{"n_layer": 15, "activation": "geglu", "positions": "rope", "rope_fraction": 1.0, "qk_norm": true, "bias": "none", "warmup_steps": 46}
Each number is 128 + 24 x the weight over its row's rms, rounded and kept within 0 to 255. Layers, rows and columns count from 0. The size above them is the row's rms in percent of the matrix's.

# layer 4 attention query, 128x128, rms 0.225, rows 45-63, columns 0-127
size [115 110 106  86  78 103  85  91  90  95  95 101 111 106 103 116 113 104 109]
[[ 83 155 143 175 132 132 164 156 125 146 146 114 134 101  91 141 112 159 146 126  74 131  45 146 141 138 136  96 168 120 176 159 121 124 157 135 104  73 123 135  83  93 106 142 139 155 144 149 129 161 146 121  98 144 124 129 134 112 135  98 108 128 124 120 138 127 135  98 120 125 111 107 151 149 123 108 138 128 121 128  71 129 111 161 153 152 106 113  85 165 113 127 116 146 106 162 144 139 163 143 100 162 140 123 126 133 126 153 166 111  97 150 108 153 106 145 137 129 135 116 162 131 108 166 110 173 118 111]
 [117 117 154 153 105 123 140 123 138 178 130 115 116 132 143 158 179 129 159 132 150 133  93 129 153 114 153 135 127 122 101 118  87 126 104 158 139 119 134 192 125  91 143 122 139 140 140 137 150  98 106 134 161 122  77 115 142 137 154 127 151 123 102 119 103 160 167 133 116 143  90 136 133 137 183 101 159 137 129 116 121  90  88 121 140 148 127 120 151 147 138 161 172 120 128 145 104 114 121 126  92 104 155 144 103  97 104 102 118 116 174 160 166 148 145 158  91 137 104 158  96 180 149 105 138 178 155 135]
 [105 158 193 145 137 108 124 109 126 117  85 146 146 128 105  82  92 139 101 111 120 137 110 126 117 110 124 107 133 122 135 102 136 146 131 133  96 106 116 123 112 147  31 195 141 155 108 108 133 123  91 124 135  98 124 155 121  99 122 127 140 103 137 134 160 124 150 105 129 144 151 102 124 147 140  96 103 134 122 129 160 128  84 134 138 134 139 120 143  84 150 149 106 150 101 125 103 161 125 102 144 106 125 129  98 120 104 148 128 111 115  93 117 142 150 121 183 153 121 135  85 115 181  92 166 103 135 144]
 [114 133 159 125 145 105 106 154 158  99  86  98 138 159  92 155 138 150 133 104 114 121 137 134 128 145 146 126 157 128 187 107 136 145 138  95 152  87 145 101 157 118 122 165  96 155 119 111 114 161  98 121 129 166 141 124  69 118 140 131 132 117 129 156 182 141 125 118  98 110 134 158 125 123 130 136 135 160 165 105 134 101 109 112 155 133 138 153 109 120 158  56 128 190  72 114 124  95 110 105 132 126 144 136 139 144 135 148 114 146 133 151  94 163 132 160 176 148 130 106 144 126  90 114 111 123 143 123]
 [150 148  74 105 150 120 142 157 157 126 130 134 170 119  93 122 128  89 123 125 156 163  88  94 161 118  89 137 119 141 108 113  89 114 135  96 143 116 120 121 121  93 142 157  77 157 145 151 134 125 116  92 113 169 145  98 165 195 138 118 164 114 104 155 136 136 117 113 122 127 142 113 132 124 147 114 128 113  96 166  96 141 130 106 128 113 128  95 166 153 101 156 150 124 125 141 110 154 115 114 120  70  98 169 139 111 150 132 125 139 152 140 110 142 157  87 114 131  95 111 123 130 100 165  83 148 105 109]
 [115 149 102  83 127 113 119 102 107 140 125 122 111 150 109 145 144 111 144 124 144 101 158 115  71 132 118 127 129 115 104 160 132 106 139  88 161 150 186 113 142  91 104 134 130 121 150 114  77 143 134 153 130 107  63 133 101 129 138 146 113 131 136 136 133 101 146 133 107 150  96 124 100 140 172 164 144 127 173 143 116 102 181 129 130 111 112 147 115 110 148 159 147 111  97 162 151 129 117 156 134 152 163 124 173 102  86 113 141  93 162 136 141 138 105 131 165 144 150 106 173 143  90 140 169 122 155 141]
 [116 177 141 105 105 112 115 142  93 137 115 144 159 113 168 129 147 202 117 133 110 106  88 138 109 125 158 141 116 179  76 146  84 137 135 129 123 132 131 120 124 156 116 101 156 166 115 141 160 165  90 155  79 126 129 155  92 130 102 119 144 125 135 141 136 155  98 129 131 156 146  89 128 164 154 139 108 153 160 100  95 113 101 118 172 135 122 131  92  98 124 168 139 101 140  92 101 130 102 127 132 130 141 124  93 111 111 113 119  95 149 127 134 124 136  95 140 153 107 165 108 126 164 113 151 150 127 159]
 [133 161 115 153 135 138 134 110 144 128 108 120  46 160 141 112 144 106  97  89 125 110 114 145 132 162 131 152 161 139  92 109 147 127 177 142 154 128 145 139 142 132 128 117 124 103 148 163 123 122 130 166  97 174  96 116 143 169 154 105 116 138 148 142  92 126 130 138 120 130 122  91 134 158 152 102 125 120 124 149 155 102 155 138 147  90 139 105 127 114 108 150 124  96 157 142  88  94 158 173 144 109 144 166 123 130  87 158 145 100 148 120 132 138 192  90 100 157 128 151  89 110 112 132 130 113 163 113]
 [120 132 123 102 134 141  78 102 138 104 131 166 128 132  69 142 125 115 161  93 117 139 125 152 149 121 152  90  97 128 146 162 132 104  98 143 135 152 112  91 114 157 103 121 123 137 134 109  88 125 101 110 142 123 144 148 120 120 124 141 143 112  90  75  82 156 100 120 131 134 128 119 138 134 106  98 150 156 131  55 129 161 111  98 109 188 133 108  91 130 129 157 171 149  93 105 107 140  96 114  95 118 105  85 148 137 112 111 168 147 130 118 146 121 160 136  83 137 145 124 140 153 110 103 119 126  89 119]
 [130 104  69 153 112 155 121 121 192 139 131 131  84 119 155  89 163 120 146  94 158 130 143 129 126 130  91 112 131 125 153  99 136 116 115 144  90 155 115 136 126 106 156 184 129 137 168 125 135 123  98 130 139 131 161 110 156 148 138 139 112 142 120 147 145 103 107 168 130 132  61 173 121 128 120 120 113 133 116 137 126 122 170 125  76 121 137 145  92  90 129 106 129 154 141 133 135 118  93 149 107 139 125 165  95 178 108 137 104 149 111 158  80 136 143 147 140 121 113  77 128 130 110 150 104 166 153 121]
 [140 124 167 114  80 103 150 133  71 152 138 131  97  90 129 129 135 129 119 153 140 159 129 113 133 121 168 146 104 103  71 126 149 109 112 137 138 110 118 137 116 125 156  91 110 154 133 140 115 126 139 132 141 132 103  37 131 111 163 123 106 141 150 136 143 141 166  96  96 151 148 134 139 107 103 141 121 119 148 118 142 108 124 137 120 105 113 126 142  85 159 124  82 120 118 169 172  70 145 151 110 135 145 102 142 101 134 106 148 134 122 143 121 141  65 124 175 134 129 140  97 148 168 133 145 123 166 130]
 [125 128 134 147 112 146 131 153 159 107 137 183 154 105 143 135 174 153 180 156  95 161 165 117 129  95 110 105 147 201 155 122 137 142 118 171 116 147 127 154 107 150 130 119  97 136 122  92 136 153 140 146 114 127 129 111 148 144 117 140 117 136 168 131  99 141 140 137 123 139 110 134  81 113 146 156 124  92 114 171 121 168 131 162 137 147 161 175 140 127 136 127 145  83 113  97 144 137 148 140 150 156 145 135 123  54 129 107 120  96  89 163 112 121 127 150 162 143 117 116 148 127 101 105 114 119 139 158]
 [109 114 113 161 147 118 107 140 134 104 160 112 115 159 127 157 119 130 114 126 122 143  83  90 167 141 159 133 126 149 149 121 106  89 142 146 134 136 107  87 129 126 117 106 150 152  94 138 109  87 103 121 113 164  53 125  93 154 174 109 154 139 151 151 139 138 106 130 104 193 154 134 104 107 142 128 115 133 153  89 107 148 163 162 101 137  97 140 124 141 178 137 129 146 133 130 144 126  99 152 118 132 167 139 108 136 116 101 162 176  92 125  92 123 139 129 120 100 144 175 114  97  97 133 116 118 156 131]
 [120 141 104 153 113  94 123 126 129 161 128 152  99 145  77  96 177 142 130 127 172 137 136  96  93  87 140 149 129 118 142 157  98 156 130 152  84  97 129 103  89 113 108 129 137  69 147 152 132 102 198 105 116 126 102 120 139 156 159 154 161 139 117  98 129 162  79 142 131 122 155 141 111 133 113 114 112 124 185 173 120 116 135 139 128 106 117 162 137  99 145 106 128 146  95 118 124 150 140 189 158 145 141 135 155 129 106 108  97 162 133 137 130 156 139 149 125 143 140 100 115 115 130  99 134 139 143 126]
 [127 108 118 135  87 131 102  87 111 131 141 160 163 111 115 134 164 110 104 136 118 127  95 142 126 110 137 159 100 135 111 139 132 130 132 145 110 140 106  78 139 139 144  98 152 161 134 150 120 123 125 177 137 123 128 137 162 128 118 114 118 136 145 106 142 121 132 117 165  84 158 174 175 153  91 161 123 149 137  79 133  88 149 167  87 102 150 126 131 139 115  76 126 155 125  85 151 143 137 125  98 132 134 163 157 138 134 148  71 138 153 149 102  95 159 152 143 136 174 172 108 103 142 121  80 141 114 140]
 [174 153 129 128  95 139 145 134 162  83 152 167 121 151 107 118 121 137  93 105 101 121 128 169 135 150 134 128 128  97 125 135  98 145 110 122 131 188 132 100 116 128 122 159 142 127 101 134 134 122 131 123 156 149 135 131  82 159 107 186 140 111 147 145 146 137  96 102 133 109 146 126 140 128 164 111 123 113 128 173 100 101 128 162 151 117 124 145 124 120 138 152  52 152 112 108 145 155  97  65 164 124 157 141 110 109 148 145 114  96 145 153 146 163  76 102 140 129  94 156  99 156 134 138 124 130 137 151]
 [ 93  95  76 114 150 112 138 147  99 132 129 131 123 152 151 150 170 165 150 129 164 130 125 126  93 123 142  84 105 113  85 137 136 109 118 156 149 133  82 134 120 171  99 162 136 137 107 111 124 144 116 113 119 125 106 142 118 150 179 143 117  78 142  80 134 135 130 152 130 146 138 164 120 146 133 144 136 124 129 173 139 109  92 148 114 134 141 141 107 101  90 138  97  84 155 145 136 107 117 151  64 114 136 153 118 150  92 124 160  94 151 119 160 106 133 142 171 128 144 126 136 134 139 124  86  94 163  90]
 [127  89 164 118 143 165 185 145 132 136  89 111 148 121  96  83 132 125 137 159  84 104  98 154 118 144  56 150 139 129 151 113  93 102 121 111 126 131 130 163 140 145 111 109 116 114 100 142 129 168 128 116 131 186 121 173 113 110 116 172 129 166 122 112 153 136 100 131 142 123 152 127 110 114 144 139 125 153 162 130 116 128  98 168 108 128 124 145 151  79 134 132 154 125 153 140  90 152 123 118 163 141  97 178 104 135 133  84 108 118 138 125 141 129 114 155 123 129 122 122 132 139 193  97 137 125 113  96]
 [134 128 133 150  61 130 127 133 116 120  94 111  54 166 139 121 128 110 129 147 129 141 102 168 148 139 134  97 133 157 143 132 104 122 109 163  92 105 145 130 149 124  82 129 101 129 131 121 128 142 119 108 184 131 123 119 128  96 131 128 123 114 138 112 131 150 125 150 136 113 116 146 140 176 132 156 110 138 139 142 177 145 129 137 114  92 117 130 105 140 167 122 142 119 122 118 136 211 152 128 174  96 169 117 131 125 148 169 128  96 108 140 165 125 203 105 101 144 135 140 135 155 174 125 120 119 124 114]]
# layer 4 attention key, 128x128, rms 0.221, rows 45-63, columns 0-127
size [103 105 106 103  93 106  87  86  93 100 102 106 108 115 103 107 117 101 111]
[[ 86 118 107 107 163 107  93 145 148 155 116 119  95 152 117 127 120 156 135 158 115 142 129  84 143 156 147 134 162 179 126 148 123 138  85 125 133 145 107 143 145 127 135 128 114 115 142 131 133 151 156 132 113 180  98  95 135 124 143  90  88 122 130 146 142 134  88 137 168 129 147 102  96  98 114  92  98 153 136 114  90 134  98 147 135  99 134 147 127 154 136  89 117 110  85 174 166 142 152 103 122 154 120 113 186 118  77 158 149 112 133 134 120 150 117 100 100 108 111 140 125  95 137 137  94 168 163 153]
 [124 160 134  91 138 130 158 114 132 124 189 112 120 103 149  93 114  85 153 161 143 119 123  93 143 120 128 150 141 139 118 102 109 127 124 104 144 130 128 151 120 142 147 115 135 184 142 101 160 141 169 134 150 176 153 142 118 136 140 130 156 154 167 104 143 139 107 100 128  92 154 131  89 131 150 135 133 129 117  85 107 137 124 135 155 134 119 118 172 103 150 128 118 107 115 114 124 126 138 146 109 113 134 138 131 175 112 133 157 138 209 110  94 155 154 135 174 157 106 139  93 144 185 144 138 163 109 175]
 [124 117 131  88 122 127  97  98 126  87 101 133 125 120 128 145 113 101 131 115 131 135  98 163  89 154 103 101 141 141 124 157 130 155 133 128 167 121 104 104 114 127 157 140 134 161 157 118 124 130 132 112 131 171 155 135 116 143 161 138 125 117 187 163 135 146 145 117 139 119 130 123 123 162 116 160 138 106  96 129 171 153 133 145 112 134 117 112 128 101 154 102 139 156 160 108 140 182 111 115 124 162  94 117  93 145 106 113  87 116  79 166  62  96 149  94  87  57  92 148 123 128 129 108 121 121 147 117]
 [ 80 122 127 141  90 111 116 143  92 149 129  81 100  95 116 164  95 124 133 108 182 149  72 128 115 123 110 109 106 179 125 130 160 104 105 200 127 119 164 125 162 135  99 154 108 147 153 125 102 133 167 157 124 123 171 101 112 140 148 117 111 148 118 119 102 129 151 161 137 163 134 108 118 169 162 113 134 118 122 121 152 122 115 127 155 113 102 121 166 132 114 134 118  81 112 121 143 181 143 155 100 151 122 114 117 121 178 136 112 111 158 108 114 108 133 110 132 170 137 156 157 126 132 136 130 118 135 148]
 [128  68 140 131  88  89 165  87 129 128 140 184 101 146 153 105 126 129 142 145 104 152 138 113 109 155 102 101 163 134 158 136 114 101 145 134  95 121 140  98 141 160 114  69 141  82  93 120 151 137 142 112 159 122  59  97 100 106 123 126 124  74 127 122 102  90 157  92 141 106 114 104 104 159 118  99 108 110 183 113 145 128 121 132 103 155 129 130 142 135 108  93 109 164 122 137 116 141 153 128 129 135 109 135 140 100 108 164 145 113 103 110 116 142 106 143 123 146 117 122 133 117 130 136 164 147 157 151]
 [121 118  84 129  78 140 156 134 141 102 140 136 128 130 115 171 129  87 140 120 119  92 143 138 134 204 136 145 126 128 159  98 176 148 145 165 135 141 144  94 111 154 134 165 136 167 175 134 175 185 138 166 142 126 131  72 127 140 123 170 140 119 117 141 136 114 145 141 145 158 112 104 115 149 106  98 146 138 141 146 132 118 125 146 181 141 139 106 168 130 137 118 123 147 134 132 138 140 119 156 145 124 118 149 128 157 139 144 116 105 130 156 165 139 111 118 157 164 127  95 155 103 180 147 165 105 118 134]
 [131 144 102 142 111 123 129 123 130 162 156 136 121 101  87 153 126  74 113 154 152  94 151 147  91 126 162 139 124 139 107 117 135 133  83 163 115 150 111 148 120 132 128 165 106 153 195 112 139 112 131 106 124 122 140 126 178 105 140 137 161 129 112 129 166 122 153 150 177 126 132 124  90 155 123 114 190 150 119  99 147  87 144 132 175 152  92 133 178 149 131 129 117 136 122 103 110 150 128 124 118 133 118 105 114 108 170 130 171 137 149 102 121 124 140 192 160 124 121 130 165 138 168 111 122 134 157 140]
 [125 143 113 116 139 158 117 114 161 140 165 182 179 131 119 139 111  97 168 126 158 122 126  98 158 146 116 127 132 135 127 119 155 119 141 171 106 131 133 116 109 118 101 121 114 138 137  89 181  93 132 135 106 150 120 160 177 139 165 120 144 132 110 189 193 136 137 150 116 123 121 101  88 133  91 181 125 146 122 111 149 117 135 135 161 144 155  90 151 132 113 121 119 140 109  99 141 145 136 143 111 101 135  84 181 148 131 146 145 118 142 140 138 140 176 169 122 133 157 146  96 115 117 120 156 106 156 148]
 [108 156 152 152 123 145 109 150  96 143 128  86 128 139 124 138 136 101 127 115 124 133 103 120 124 101 128 114 118 171 103 131  90 136 173 128 107  94 172  91 125 118 126 184 141 111 137 106 147 128 153 112 150 113 155 196 114 115 128 118 122 112 154 128 136 152 111 137 137 127 151 152 142 118 163  95 143 144 131 146 122 111 111  98 125 152 108 149 131 109 128 143 104  94 136 147 149 125 104 152 132 134  75 153 118 122 124 162 159 171 160 135 177 159 120 143 150 153 109  78 103 137  82 123 110  81 177 185]
 [119 155 147 134 138 116 146  58 134 132 125 116 148 120 141 145 127 155 116 167 108 166 129 112 105 110 125 125 127  99 112 128 124 130 132  72 143  92 114 128 132 174 107 102  90 130 135 125 172 132 129 116 135 106 153 174 145 133 100 111  74  83 153  97 134 107 101 139  97 150 141 135 115 108 183 115 157 129 143 159 111 127 146 168 122 107 125 144  99 139 146 136 153 156  91 135 144  78 144 119 120 128 137 108 124 104 101  90  86  97 140 103 187 124  99 102 139 117 144 106 150 171 155 118 143 127 113  95]
 [ 96 123  96 118 101 115 125 122 119 142 112 121 130 116 121 134  89  84 114 100 155 129 121 135 100 135 125 116 115 105  69 163 120 110 104 115 110 121 150 135 131  92 118 140 111 127 141 131 113 118 136 128 142  95  94  94 126 115 115 117  73 135 104 154 141 164 119  92 140 134 145 152  77 120 141 109 129 142 108 128 169 128 147  98 154 147 147 127 138 123 160  92 135 119 128 185 127 104 113 174  81  76 112 170 100 138 142  83 134 148  99 119 175 117 124 133 153  79 138 103 158 167 173 123 104 156 118  97]
 [133 137  94 119 121 138 131 180 197 119 155 119 168 137 156 105  93 114 128 154 101 144 106 164 130 107 123 132 144 166 124 114 119 154  97 124 107 136 128 111 136 151 126 103 133 136 133 112 124 114  53  92 127 149 139 147 125 129 104 145 179 103 130 187 133 110  85 131 107 138 137 111 100 119 131 125 157  67 157 137 121 162 142 165 160 143 161 115 136 160 125 123 133 135 157 113 140 109 136 132 179 100 106 116 137 106 135 110 110  99 119 104 108  69 111 133 137 129  93  91 125 151 107 155 139 136 111 113]
 [112 125 101 112 124 120 130  99 101 177 127 141 164 139 157 123 172 110  92 129 152 108 108 176 120 103 129 119 116 148 142 143 144 114 139 188 134 165 123 115 113 158 149 185 117 170 131 112 174  72 129 101 105 122 124 134 131  98 116 108 144 138 127 143 143 157 134  89 141 131 123 151 124 113 145 176 126 115 121 162 137 159  84 135 144  99 141 140 112 103 116 171 164  95 125 129 105 146 173 169 138 129 105 109  98 136 120 133 172 125  93 132 137 139 141 110 190  98 121 135 129 143  95 154 148 110 129 109]
 [136 125 123 122 107 111 109 118 128 160 150 159 126  96 116 119 118 158 136 153 162 159 153 136 209 118 122 108 109 117 144 173  96 104 126 149 122 119 142 128 126 141 120 104 163 166 111 110 106 137 162 139 101 156 130 131 147 153 128 121 151  82 125 152 130  89  95 123 140 155 105 128 105 116 131 122 125 140 138 106 108 134 118 128 168  82 138 108 144 147 105 115  46 108 133 144  92 105 127 140 107 168 138 127 143 127 134 140 109 150 186 139 144 144 121 164  93 106 144  60 153 157 109 163 107 127 143 141]
 [149 129 164 136 121 147 120 115 168 120  88 155 122 103 110 118  93 111 122 168 149 155 161 135  79 127 154 173 101 160 153 110 135 122  88 134 100  96 127 153 126 126 121  84 147 143 170 133  91 143 122 134 125 155 136 123 126 140 126 128 152  78 109 155 117 119 111 128 121 103 159  93 108 153 148 119 120 142 136 101 127 170 146 137 123 137 121 131 134 142 115 153 126 141 152 133  74 106  92 115 144  89 155 126 148 103  99 176 169 114  84 149 129 134 111 151 130 120  92 164 191 144 132 107 103 140 123  77]
 [125 110  97 121 102 112 163 127 122 147  88  50 132 136 141 141 134 103 127 109 104 175 144 153 120  86 143 132 142 128 118 145 133 106 158 111 180 123 108 166 159  93 110 168  94  89 135 147 132 134 112 103 126 167 111 160 124  90 127 170 130  76 133 134 128 146 129 136  87 122 104 133 114  97  95 139 123 121 146 126 131 135  75 106 114 129 124 124 100 154 141 109 137 110 122 106 148 127 135 136  95  99 107  97 103 159 110 154 178 157 121 137  89 119 147 133  85 132 144 128 135 112 135  94 183 105 128 136]
 [140 140 136 144 100 112 105 130 124 134 172 153 115  89 150 124 125 129 140 158 173  98 139 129 182 164 143 125 147 125 124 103 123  61 132  86 132 160 109 151 139 150 135 130 143 162 157  86 135 125 100 142 117 143 145 151 113 135 127  90  94 156 117 153 116 138 101 145  98 197 116 117 126 129  89 120 137 155 125 131 109 149 110  85 135 162 122 138 107 161 122 162 136  91 157  91 110 100 156  85 155 105  92 113 113 127 151 152 159 161 142 101 157 125 142 121 121 137 128 122 152 141 164  96 157 147  95 111]
 [141 173 115 113 133 113 128 151  99 153 167 144  72 125 126 127 122 139 131 154 118  67 145 112 106 116 106 117 141 167 168 135 134 141 138 123  85 119 126 125 112 110 122 115 121 103 117 164 112 125 109 158 125 122 123 111  94 146 142 128 119 158 125 101 118 117 126 123 152 122 112 123 128 113 152 124  78 110 155 149 126 127  98  59 138  75  93 157 118 120 100 128 119 121 158 110  86 100 103 125 109 130 157 149 127 170 145 136 121 114  94 106  41 130 113 105 103 144 147  89 153 148 158 144 110 116  81 129]
 [128 103 118 127 125 166 146 120 155  58 101  61 133 124 121 131  98 130 121 145 126 120 160 120 170 138 105 129 132 142 134 123 133 198 140 171 117 135 126  94  81 109 140 139 151 148 149 131 138 144 163 161 109 149 119 138  97 131 135 151 145 130 130 194 105  96 179 154  88 121 149  91 133 122 141 111 137 186 102 138 159 162 118 165 149 110 132 143 157 133 102 114 124 100 101 125 112  84 165 118  91 132 118 118 161 133 135 154 116 127 144 129 171 106 124 143 128 144 115 145 137 107 137 140 140 137 120 133]]
# layer 4 attention value, 128x128, rms 0.198, rows 32-39, columns 0-127
size [115  96 102 100 106 107 107 100]
[[151 123 151 131 109 132 123  39 141 111 137 129 154  97 153 116 152 127 109 149 118 154  96 153 112 148 186  93 113 125 104 156 140 157 119 125 118 111 110  78 133 138 136 127 164 142 126 114 132 137 191 114 175 132 142 112 143 113 123 119 148 110 141 121 110 118 111 173 138 127 161  86 130 106 115 158 150 105  85 138 171 121 159 137 148 127 158  98 143 148 151 134 189 166 116 124 136 104  91 128 134 163 178 140  99 120 140 125  87 133 111 148 117  93 110 121 116 118 170 134 118 135 138 113 129 100 127 135]
 [110  82  95 107  98 148 118 154 141 103 160 159 103 124 122 156 144 124 145 125 143 123 117 107 110  93 115 149  96 126 175 154 149 149 113 130 117 145 113 135 146 124 133 139 114 112 129 117 119 107 150 143 110  91 157 169  84 139 134 127 143 109 135 125 114  85 145  80 145 125 122 158  99 117 140 133 130 131 124 146  94  90 131 122 145 158  97 125 167 164 110 132 131 133 174 131 123  87 121 129 116 132 122 207 126 161  78  92 143 141 133 130  82 145 117 138 149  93 104 159 125 163 150 179  70 133 119 141]
 [145 132 165 142 149 112 126 170 150 113 149 105 149 108 173  99 117  99 126 130 141 119 153 119 149  90  99 174 142 159 114 100 151  73  73 105 129 161 102 131 142 148 135  66 124 103 155 118 115 106 137  87 124 125 137  87 103 143 151 146 188 123 102 124 181 134 161  86 117 110 154 106 166 169 152 117 148 134  92 137 148  91 118 127 124 154 120 116 169 125 174 125 109 125 119 133 107 124 139 126  98 139 109 129 114 133 171 114 137 136 137 128 125 164 124 139 143 120 127 128 162 130 141 131 147  85 128 111]
 [129 134 134 118 173 113  94 144 177  98 170 155 116 174 169 144 108 111 147 140 148 113 120 154 118 118 159 133  55 108  67 153 121 143 115 109 165 125 139 119 133 123 121 113  85 148 119 149 134 134 126 143 125 132 103 119 116 124 163  99 106 128 129 144 189  92  93 129 107 124 137 180 117 127 110 134 176 114  81 143 152 115 154 127 137 143 127 107 161 151 143 153 178 120 117 127 142 111 140  91 126 112 113 148 114 101 136 170 119 123 147 150 123 143 100 107 146 163 136 112 148 123 140  91 111 147 105  93]
 [133 109 143 150 162 131 118  86 126 118 148 143 124 134 160 135 179  90 131 125 133 144 139 153 171 139 128 117 147 124 125 142 135 128 167 120 147 113 106 117 120 186 103 124 139 124 120 121  68 143 123 163 127  92 150 127  98 103 153 133 148 180 135 144  78 163 130 109 104 185 151 100 117 135 164 111 148 112  96 155 109 131  90 106 132 129 164 124 142 125 115  81  98 128 113  90 123 108  91 101 128 127 122 144 144 131  97 123 166 188 148 109 108 123 111 114 125 150 115 129  82 176 123 152 135 114 159 146]
 [ 85  99 119 106 103  82 130 126 145 141  86 135 144 124  70 150  87 119 145 106 125 120 111 171 121 140 118 101 137 145 134 111 103 121 103 139 166 103 138 130 141 130  84 102 134 122 115 143 120  98 116 121 142 116  91 136 110 146 120 136 159 119  79 143 122 138  75  93 123 124  88 123 117 107 159  84 141  80  91 133 125  78 157 112 124 144 157 162 111 125 147  92 206 118 144 160 130 100 112 141 136 155 102 103 104 110 121 143 126 132  98 137 125 103 143 155 101 124 127  97 128  95 121 114 158  99 149 116]
 [143 141  85 113 141 144 122 147 113 135 100 147 144 110 121 151 132  96 134 118  83 150 135 156 111 163  88 134 160 130 128  76 151 121 107 147 174 147 161 128 122 113 154  84 112 144 138 117 100 140 144 142 110 125 133 149 159 119 172 102 104 117 102 111 167  75 124 147 137 153 135 119 112 113 120 155 178 101 139 111 166 107 124 157 130 112  91 164 197 116 147 110 105 107 149 151  99 113 127 120  95 106 139 140 158 177 143 106 137 141  90 140 118 140 105 174 173 114 113 122 130 134 105 126 118 153  99 113]
 [116 122 154 111  95 133 106 104 185 146 149 111 122 121 106 160 151 149 124 171 111 117 146 106 121 193 100 163 127 139 149 137 158 135 112 120 173 120 147  95 103 100 153 136 106 118 101 128 107 112 113 136 142 137 101 137 123  90 124 121 140 137 116 131 136 102 114  69  70 111 138  85 116 117 142 128 121 144 133 129 109 107 110 139 161 149 125 148 150 139 143 119  82 145 167 125 133 133 160 111 141 161  78 125 122 147 114 141  59 152 107  98 125 136 110 114 171 140 112 122 145  90 144  79 158 137 163 110]]
# layer 4 attention output (transposed), 128x128, rms 0.166, rows 32-39, columns 0-127
size [108  94 100 101 102 101 100  93]
[[123 117 131 114 129 152 154 157 109 155 151 107 129 132 142 147 103 121 197 139 134 148 124  98 126 140  80 167 138 151 174 130 138  78  94 160 115 142 156 120 148 113 139 133  76 123 161 125 108 144 105 100 130 141 139 161  76 120 127 156 139 109 139 143 141 136 115 104 112 193 147 120 141 144 153 161 138 141 135  81 109 119  97 124 126 166  80 149 117 136 109 142  95 122 113 123 116 170 122 140 137 139  94 159 116 145 146 120 131 134 121  93 141 170  83 125 179 148 108  87 143 127 112 119 113 131 104  97]
 [133 162  86 142 125 130 141  79 151 138 131 126 102 129 157 110 104 151 105 131 139 131 160 150 121 150 111 106  99 126 128 135 136 126 128 145 126 153 116 157 165 122 158 119 146 133 120  98 114 111 101 104 156 163 102  68 140  95 126 131 110 152 176 175 120 121 118  94 176 121 116 115 100 113 110  97 146 125 120 122 138 109 114 132 119 146 126 110  93  69 115  70 135 136  77 131 107 144 127 157 136 125  72 110 124 165 150 164 122 134 104 105 147 144 131  75 125 146 139 145  96  77 140 151 174 139 140 120]
 [153 127 148 111 145 130 133 123 108 132 125 107  91 166 173 146 129 126 147 107 135 107 114  94  78 122 174  95 104  89 164 105 154 147 155 154 122 171 178 116 129 112 118 131 125 134 111  97 132 131 119 114 133  97  79 163  95 130 115 125 120 110 131 140 111 131 139 121 140 148 152  92 117 166  73 150 156 134 152 165 133 169 179 144 135  86  74 124 105 126 130 107 163 155 107 135 142 114 122 152 113  86 137  86 111 118 131 109 120 125 127  87 107  99 102  93 115  87 119 137 121 113 114 163 140 156 131 119]
 [124 111 132 170 113 147 153  96  89 120  78 121 123 113 135 159 134 129 132 136 121 156 146  89  89 120 106 135 148 116 145 114 119 108 121 144 162 126  89 101 130 127 140 117 116 134 124 106  74 139 159 136 116  92 155 151 135 144  98 146 184 158 180 124 130 166  95 114 132 135 112 124 110 168 149 140 146 131 136 168 117 187 131  84 169 130 156 125  98  85 127 134 101 195 106  87 135 135 118 158 168 120 131 130 119 147  95 110 126 165 153 163 140 149 148  93 124 103 116 130 141 130 121 133 138 156 134 136]
 [164 140  97 148  86 123  91 128 102 135  95 103  81 109 113 161 138 160 103 116 109 120 146 103  87 135 159 163 115 125 121 165 131 102 124 150 112 158 137 108 156  56 143 124  65 104 120 142 141 111 140  72 146 148 128 115 103 180 126 143 125 135 123  92 124 118 137  87 165  91 111  96 112 124 136 118 131 106 136  99 132 131 125 165 132 159 125 125 114 144 126 141 158 128 107 158 111 102 115 141 100 106 135 147 162 121 137 144  77  95 105 132 102 166 135 113 106 146 114 118 162  85 144 138 123 109 129 108]
 [119 133 162 157 119 169 121 138  87 112 143 138 105 168 198 106 135  98 117 171 120 168 103  92 108 128 104 135  96 144  99 130 131  97 120 127 130 137 152 125 121 102 138 147 132 143 154 118 144 100 138 163 129 109 150 145 147  88  98 105  89 114 130 104 112 118 167 148 146 143 137 173 136 134 105 144 111 191 159  89 128 139 125 142 167 129 135 128 105 131 117 127  80 133 153 118 128 144 133 112  99  93 121 114 159 148 133 145 114 137 176 134 149 133 107 114 128 158 125 105 124 163 199 138 101 176 117 120]
 [132 109 199 132 117 124 166 103 147 141 160 144 156 146 105 130 118 147 126 145 137 116 157 119 179  99 184 106 104 101 166 123  87 103 147 150 107 170 106 124  88 137 136 144 114  77  88 101 159 111 104 100 148 119 104 138 114  95 106 144 175 148 112 138 126 128 125 146 107 118 131 137 124 120 142  94 101 160 113 114  93 160 129 141 148 138 175  99  65 162 117 121 146 132 100 107 110 163 157 141 136 143 137 102 118 117 114 120 121 124 155  92 134 101 157 120 101 130 125 123 150 123 148 148 118 100 159 132]
 [127 143 121 114 142 149 164 119  92 140 183 111  95 162 160 110 128 126 140 138 106 140 136 197 116  78 148 104 156 121 157 173  79 120 101  78 142 119  96 112 124 148 123 103 109  81 134  79 111 157 147 120 149 151 135 145 129 147 121 107 154 158 134  97  98 133 133 148 137 130 165 151 181 108 103 121 156 111 109 148 169 145 112 123 103 124 153  92 139  84  92 145 134 146 108 104 116 114 131 143 128 117 122 163 131 133 147 112 152 147 166 139 121 109  95 114 115 133  99 104  93 152 143 157 120 132 128 126]]